Weights of a small GPT-style language model, trained from scratch on English Wikipedia.
Size: width 224, vocabulary 4096.
Architecture: LayerNorm before each block, learned positions, tied embeddings.
Training: a variant of Muon for these matrices, 496M tokens, 10256 steps.
Each number is 128 + 24 x the weight over the matrix's rms, rounded and kept within 0 to 255. Layers, rows and columns count from 0. Numbers have three digits each.

# layer 3 MLP up, 896x224, rms 0.199, rows 799-856, columns 112-223
089111115151111111091154060188119128146108144147094121151107124142163137157155170096136128155097153128140117107119095121124132141142152159135148134075095079114101142093195125144164135121172120118103108110141137093116158102128075161099126117139117125138138069117121182164064164165127170142151167114139147115138133139095166130124102096148
092153092101103141112142133142133119164132127119102080143144154134151121123091097122110145130148093147156144140143149152145170124081157122101096100141139183152107115150154116135142103123108131118110117100098108098121079128128098153157130137115104128138144118099149088153133116138137091109105155140143151151112166141128184130097163124146
132185117114112129115124131089138124085134091104102132144154100124141146141108132070119151095141120132125120105128139143148095144131142114150114127156118099110112112136144186145116178114123096088184149126131135109130150110132155156144165150122140130157127135147128103121129138119123174118092137107132176123164090139125115099124139152128
131133110131113122142141160127124136109101122111109089136140102137100093128109140118116148110138119130119111131108116100116075162154153087132106134103135111137118133142084096123102114115128116126092094177105108128134145133118116140110141124118134133104124125138165125122104144140142119139142114113168134131131127119156112156134156145118
159100156066113151153102067110074147111141092119139132145119134070111133139095113093159150081091169105171138118162180111148138165129130119129128126127137103123127120179131107155123146128122128152161123151163143136153178135109112169145155141122156111087124102181116152175159121110130162137125099136129128072137141147115118124143151131150
113159139137178179117103138060148099168129129117140126176136141163151137162141092093087099145130124151129158159102118070100139112165131103133115076116069109110152070137168120110090146150094117111123116122142108147142133139092116151134099058125154096115115103097075072072161110143109115126128091095119135160109119126110104140111132178169
146146131140119158100157141139110111125140127130214150126113135109093128118137108111135123130127151158130123111134140112131141142115135103104101127159100127149125105129128157125163141127139127139128141079104153114140127148125127120114125103102107168093066146102103127096182151111112128150099134152092096131160098109160124088145117120104
093124133111139118185129105106141118095157114121126101153170157133122105138140147119134117071155147139100137141164114154110112131130104120110098142159126122160110117113121131155139118072104131118108145129144105131139112142170126108093129178131096124157127133139128102165118122163145122140126109165144126131110151107145174139156150127104
130147142157123163096129114135126132117098134134173115130107103078099143137143108073129118167132127138134155099149130089114089112127119108118173187140136129140133132116131146145107117119113125129129155138144161133132109141131183162132131130119132134147126119110150133114109143132099140110133146109128090112098104143107144161149134142135
126149139095091139140149139126167079128142131104152099116099085148104142166135136125122135145156149102112102141143105116159179144136157129088117133144130101121152115095095123123121121119086149104139118176116152154141151142102123169150129095126125137144131160125146136094135166158101157130139150141150036144136140117129166127116127116117
096122120120125102118144116102165096131094130157098155103136151159115152125144127143120118110101108168093109148135163083157113161129139127134108114128121109133125131138156134173106137145128166090132135137119133182119127137128095138109132115122129103113164166136151127089141137162164105111133127145163120179145121167118099083178106112144
133119109133147135076130142154156103156168183114160132167141151124130136143150130125111134128158126138120106079100100139148121117185138171116125134118114122092100115103124125151120068088119118112147116089165170130148143111132128107138122112136154125121106122079136116153114143125113154138106090109156098074122111141140137126148176101134
119133110088071132115131123151114140137103089137100132131148107143138098129097127173152156135130145135151099117130105150075134178157104105135148119106091149135124184105099125142144133137149106139116101163165136138110155146155086120124108138139111129162124073114141130125145065144127112099121118132165128149168134135144163109126150115138
137140147150129154118147149140136104191115123134116151158129161157133106112141099154119159096117148120110110110134107144169129131127167102110088145123123141092125071107087168115123125147154165155149121117132110098143153063123144155130101152124150113136086136102121132170132107099154156152125147129117110094089115162148108132074119121135
167149085143096150166178109164142132110135072124138105122107111120106143139109143115150113128134102058106123109123152131165160126128111137119158117122113117135104107166067101139146146143064143113134132169084134133192142146123109128147112135074172130134137117130157112139151131107074130135141144144130116171107168111183170146152164143085
137142131110172143117103119137110132115110105109123127093124125175138131103120114118131141092143140096146128128129113056118116119095120126159166125101162092146104094154146122119134180130100152144128150093121129142122119112144139146125109197127082165114122099110114112177127128116146135152130116143107158121104183146140125122159188106132
142136158126117132132145175132122095140125102125125060105115074132118125127123156139116133151098105123115139099181127130102090142105142114147088113098110102100140163138129128147148160127163083147159174163117168097147114163112137122102103125116131141152086094120113132140158072151093072120145158144134146134117084129135124135154146130104
102148160154082137142126118132147127167116103129150115140145126172175106085143116127128094137133134173125117138123110130091133076104143145140114132143129130140071107121140103145098113166135132135124129170135190131114070112079134119139139111125079112117133126128167101109108140161131119129125123138127167211158111169119139121112137142173
184120111150169132151130103144120137111134160121156074126134132161119136116159127114111153145095104095149116107108163140119112140120169126144160126145163148145134172131096148101100136120152114129138149140118122128136142143114182119097077146117130144138114113123145132115117157129109094108129165152142152090112075113147112089149164159105
083134148137143093066135128062122140084068109117136097163108139106152125089160103120106120128131125125140097127127080144130149165118140128118153118146114105171132124153136110131174133153136143095144168142090158134137159153091107097095110108063126136171110147131163094127138138088130139116124125134155116134165152147140163092166108108164
126147079108139116141115123127087145122092109091148112105133117126127139102129149138118132137077110124180085102101134107103128133129148152117170133155109126121140082113126146105093127114142107133144098118118142114148133146107115122106137134172098136118107154117091161143140131110146116133130119154153153138155144162130131118129148145184
139127147177079142122101144187132204147131131129144112162108147081154121142172141139106169139133112098110125138094127129131115122118148142103137138122127140124132127107139145170125150123120121121122128112127112115153142132094095117046145121091070097096091136127110105134154084133166112130100123155139097153139118098104129128140101124125
076146141154149135181138168157131108150127113128110151079107139119128152112136116128153122107119152095174131147158131113085128150132137096117136142156127114102113164113120164182141133143137100138131143118145140112115093154059117117045080088096088120104145125175175111176131109133140065164119153145142118154165134112121154173177079161127
164139157108095148131131119132113144120118119129128164092118124108171115109139137096146174120131129132131122132145119095101127149126125131134154143090131137096116169110142114134109173140126119082143133137103153105177124105122143105122134127118118103110112113131135142131111141116121153120113137124129114119145126128111126120144110118128
170145114108160127154090116120144159130117125090100133113159117133131123133139127153125136126138165094115108129110136121126129094138100131130159121075134181118138141142127102116137097167132127104093134177186134147112122166096082123090121083109058144148154112144115185138161122085159086100122108151125119142141098103104150112120137117132
117188113108104133094078158128098125110089095137111097097104154144109120112118125145117141152135131105075107129153138145132127145153171098165136119122163090121124152188134135148106112115180152113126065138092136150124135108123108149117128122131110140151163084086161154122159126104108151110120117093128089125138154114110145102105140124105
125125124101132132074123130107116109141144118160156135204159106158152144158142095096161105123176117140114135098107135124148146103132167140089116086149108134118147132139139142126139168153115126108135134149200135129170107155088135126112122100127154114083103092122119108118128103114064129072067109114151137195093092145137136116125159108108
128161109151121105123157169103097143098100087108137133153117146095116106112137159130162101135128150127158145124141124110094118118126116131143123132127156158102099140175136139115108137134109156122115121118157093116161087121120109109112138112113165080105141142097126166103115149147145139145115168125143097114112112111178124156122136151125
170112062113085130128119117105151130143069141155105109113144130145145145115121112107119102076151155069161118084176127094097159121123169102138086169139153116100152146178126092125158104150181130140077171146127136139129147126147136136140118118137094125136139139154135110103138147121097119178123125129113125129142135156111121118186102173108
160125126122137155096118141159151168116125113195112110133129147166128153107131119115131166102128128146140126132112094123143148155117170138152132137114083153144104092144120092107123099124134143157133110136119130133146120136116089174115156106080149136088137149102094121167144150145132139172128112098139121121137135086128125121144150108101
159125111088060145138114099161135077132120100119102163138080152129095143121157130123152102148122085118144132085120155151151148140131137113133126141121128095122125173099124108134136120125084127129135107079131158109168099118111145140115154089175093175109110168108100096100151160176133138090129165135148153121125098146110123154150167117141
142115135147159118143119134127097110147154154118151132135154130101140152119141108119117111107107122114120148119124097122117136111119150131121119121112115152137114174148123118135102146115114170117123164101101149085104130141100141132091165144125075144129106156131136108152128182103121128120120100129100090102156098145125128105122110094161
129114116127121126101124129135117116098114141112151168152131123112134108124143130127119153163128161130104131142132112114120105126106129113115126097072148099119096107155133140107147145134122131135106128148152198152117082169077092150116114120122167126144140176125118179123126116096135127141093131146211081117116108160109146141131172129160
157108074152125109148101133165112141135129118140138135122096191157137136135142129143149119127145130128110108108173162157123112064139136135128105132148112130119099109205133108112092158140123152162121081153136151087140127154104109111104170112145167089168145106123155148102087151088136077132135157118158127127094140085157157168138127137127
121119123096114133137151154145125155123149153122173122141130144173142114119147134122117098136080130133140138112090128113138122152151135139147088097137116154152154130078148130144147137115153148070121156129125133131149153141119132137117130101151159150128118103113163103100162125106100175146082123106159156119155136092123121128144148120119
116128098166127136135133092103120171132086116149065155140150167134122111138136115145138176132119132146133116131156122135128111123116114129146144166123111101119131152139110105121121149141142164077133150119133108093148135116122106139146160124107149079110124136141084125116136143108159088155112101113117141150089075181148178137138131150143
151135101126078117145151140140150152132113134094086103142147170133135136155137129098122116166132101117136147119103148127105150116119121160111173122143111127113111146153132139128114153136120194169155125145099163130131176143125155093115099151101112098148120128107100133066145108108133140144120142147127156122139139135109092159149065146151
097149129090108119149118133105149140136132141086175095203108136099143126151158111121134084179162151144139132115155120126137126150102111114162078101086153138145105170138128155172161078106167146100157143091132121124124107134164120110125132141111097113132106109143128124097129121126124112137139148077132067104138109118147166153150154157141
152154161143125138154127122145146137127106092168090079170146139071143155127127143137115115160108106145116126161131128110142115143117150132096172103085124111085152099140094084124195102132127062148110143124136098129111108095120133127139151157089072167143138133103195154141126170124198100098138162124145119191161148165116103145128133162135
142105147105170122153132159094152115127170155139134067052120114149154131117132138069160108128109176156160118111123132143122124156126180139130143139088161105128105140116124119121131130120129109105115118131140116144108139166127160097106132128106089126118137099132129112123118126136126151146113130179094181134091092155108133096117186111132
120104122146076110139126167138142161152098146139110106154134129116111154149112133108150136106088121091158138122114160099122161070142153139101144147120102098104091117113132132146111091139129115156136120145146141151145111125122110082125173190094066121129125178105159135114070091148116137204135118119152087141113138156107105160144098139144
171115131160065100107132091127116127124115184107129181096151099080140169124097134133130124095127148121171125113095114100126122139081147150171144085111138149126134106117126146098128169110086102147103098127140124109137085104157122095091129170090113099099139095124145140132101113133171107157154117109128138120160122138094139160161156127115
139168091132147085119106180163130131150153179161120133117113162155085176153116112124112108139109132077154175114150146146166137149134185184154085118115152133093165082113084155115100117072130100116117112139126097158149151121126127115154105125117148146153128146062144096086173144156158136106121149113154118133147117120141111116108179154123
063078143162139140119160179135158144152127130171151169077147132148135132144102115115148100098194132149135109159117100127099139129143163145113095103102115123097107124128174174140143133142147165129109149129114159097146103180108116144105129147112104109139091092121123102140129140146156096165135153107133146122091155136116143091134122119133
164139161127138141138119105119110130112153142138080146155129121087128147176163136160130122187106103143144138144128120136094118139122132114169143156113129118154106154129164111093156145144155110141160128145162115141146169133118129069114121125112127108117179141084124131080118119127120110109160131169127152110099104111115116141126148173174
113101090153137128078109149109151119153137174127118158160185156084085120135110152127108130142092147075150153096105067122104126135105088115170105100128086104142086129145124138187149141111152090124147100140160071147134181155138146109098152127140176138123147115169121179149075129129135116117102154164138157096163080107119110109136101158145
118170125131160078152087125137098144111127161110118142164116164116181104147116130096175149136128103090121137112151144088109098159129075148131118112112131138127124126090092146125099116107111151110127131094126135134155152041091154092185115130098132131121088169170101111134163104131127178163113103106129155063113115146087109139161184148131
090161134094152123163155139057136117142142101172122110044127149134101128115196122129137094117112139119166176169172148105135117160121098149138147113135136117163100138131130149115169117137104159107162110158148165117094159131117141134095131124147128109148140080123075084104108100146129107089110148124193189172112128141120114151133147122126
157105145145140124149082135166094154069095108134117136154167146122124095115103145140096145134146117140140166072146116158127134126117197094135142119112138146119142135143178116096121121121112121146121175136145095131141144112157120173153124147140134109125115172160102107115048151109110162123130119096136109141107129132116182108145092123162
106133115123130129104122136144108083134114150091118136125123121143144096139143117157126129148124144104071133141107118102119119143157137114129144109117151113120104130145112110165103131160116179140137106122148139124168125129095110168177081130143092159128087121092117183131127155134138152134134139153116089108122139133132120096118164181133
127104139094130108139135109186128133162121143179157160131174136135101101135171088081144136110111095120138107110135152172116134110138159130144128115110128186112109124155103127110095143168115139149121076131142113140165114136097105146171156152108115120113135110073135124153111098107114129160140114147119123128136102099166125158154144147148
136113120144134205112109114172142149090111103110149119163124141111126200136154126138117134162137141177133132168107109090142088122130155090123108166103154101151131095124125108133078107121138139125128116153162160175154133139078124137104163109126163139094173104122147081086097128132093117124134124121148177110134153137097148120121115140134
098117135121077153179145099129112126108145116150169110137188149133045124133134120077113124103123110122169149128132139104161142115141105136129152113151099156178095118175129153132116113127120099082152123177105067131119107094132149097126090161154115146106103132115095109111155130121130148139122147144087147148187131135144127118121159138141
103153168151121136144088134134153129070075135154124137136091123146111135148111109143141114129084133116134148128089145092149154105120104162153104109146137104159140146159119166143146141103108097120130110076138136125125133119098154114068123119086122127150134096169111135116114110120203132142153126112098108115119091142126157123154130154109
117129091169110137152083102102086140142132112127162155154147162106127117140125105118117095126076139124123083124146135126140141061148166141148092109123134094102105086142134129131122114138118085150113130167136098180140148098091119098127147103108094143146130114122164131115148160096144094073133176117104113128124095125136122109092110120176
129148102138116101153154203178104165157127119115117111152130121135110176126130092128129119153137096091123150111096111111116104164080129128126120165093102138126116145158099109107142093125122122120129120119085128135119126122145132122108140142088138094079148183114111151170120143131116145129126114143128140112103114129091107158117131160168
156120137110163094117109137140085108113120126130116114138105154109113119119118149130146156095169140134162087156133118151132092173152076115128157139093154166145174123119121126144101144099130118143108110158078158144085144171120108116117111171121077114109113111149099129136179109126128102135148125142131096093122126141139086124130136097119
145174113130106170110146086140090133145129146135125143102110130120101110146134098112191107112134138188160138131134106098087137137124136142124135125118132146143120115086145131137139126101124157101145147104123141118106144127166135132161143112153123097101156087106134148139139136133178102094146152144103118106094157138164111112132146120108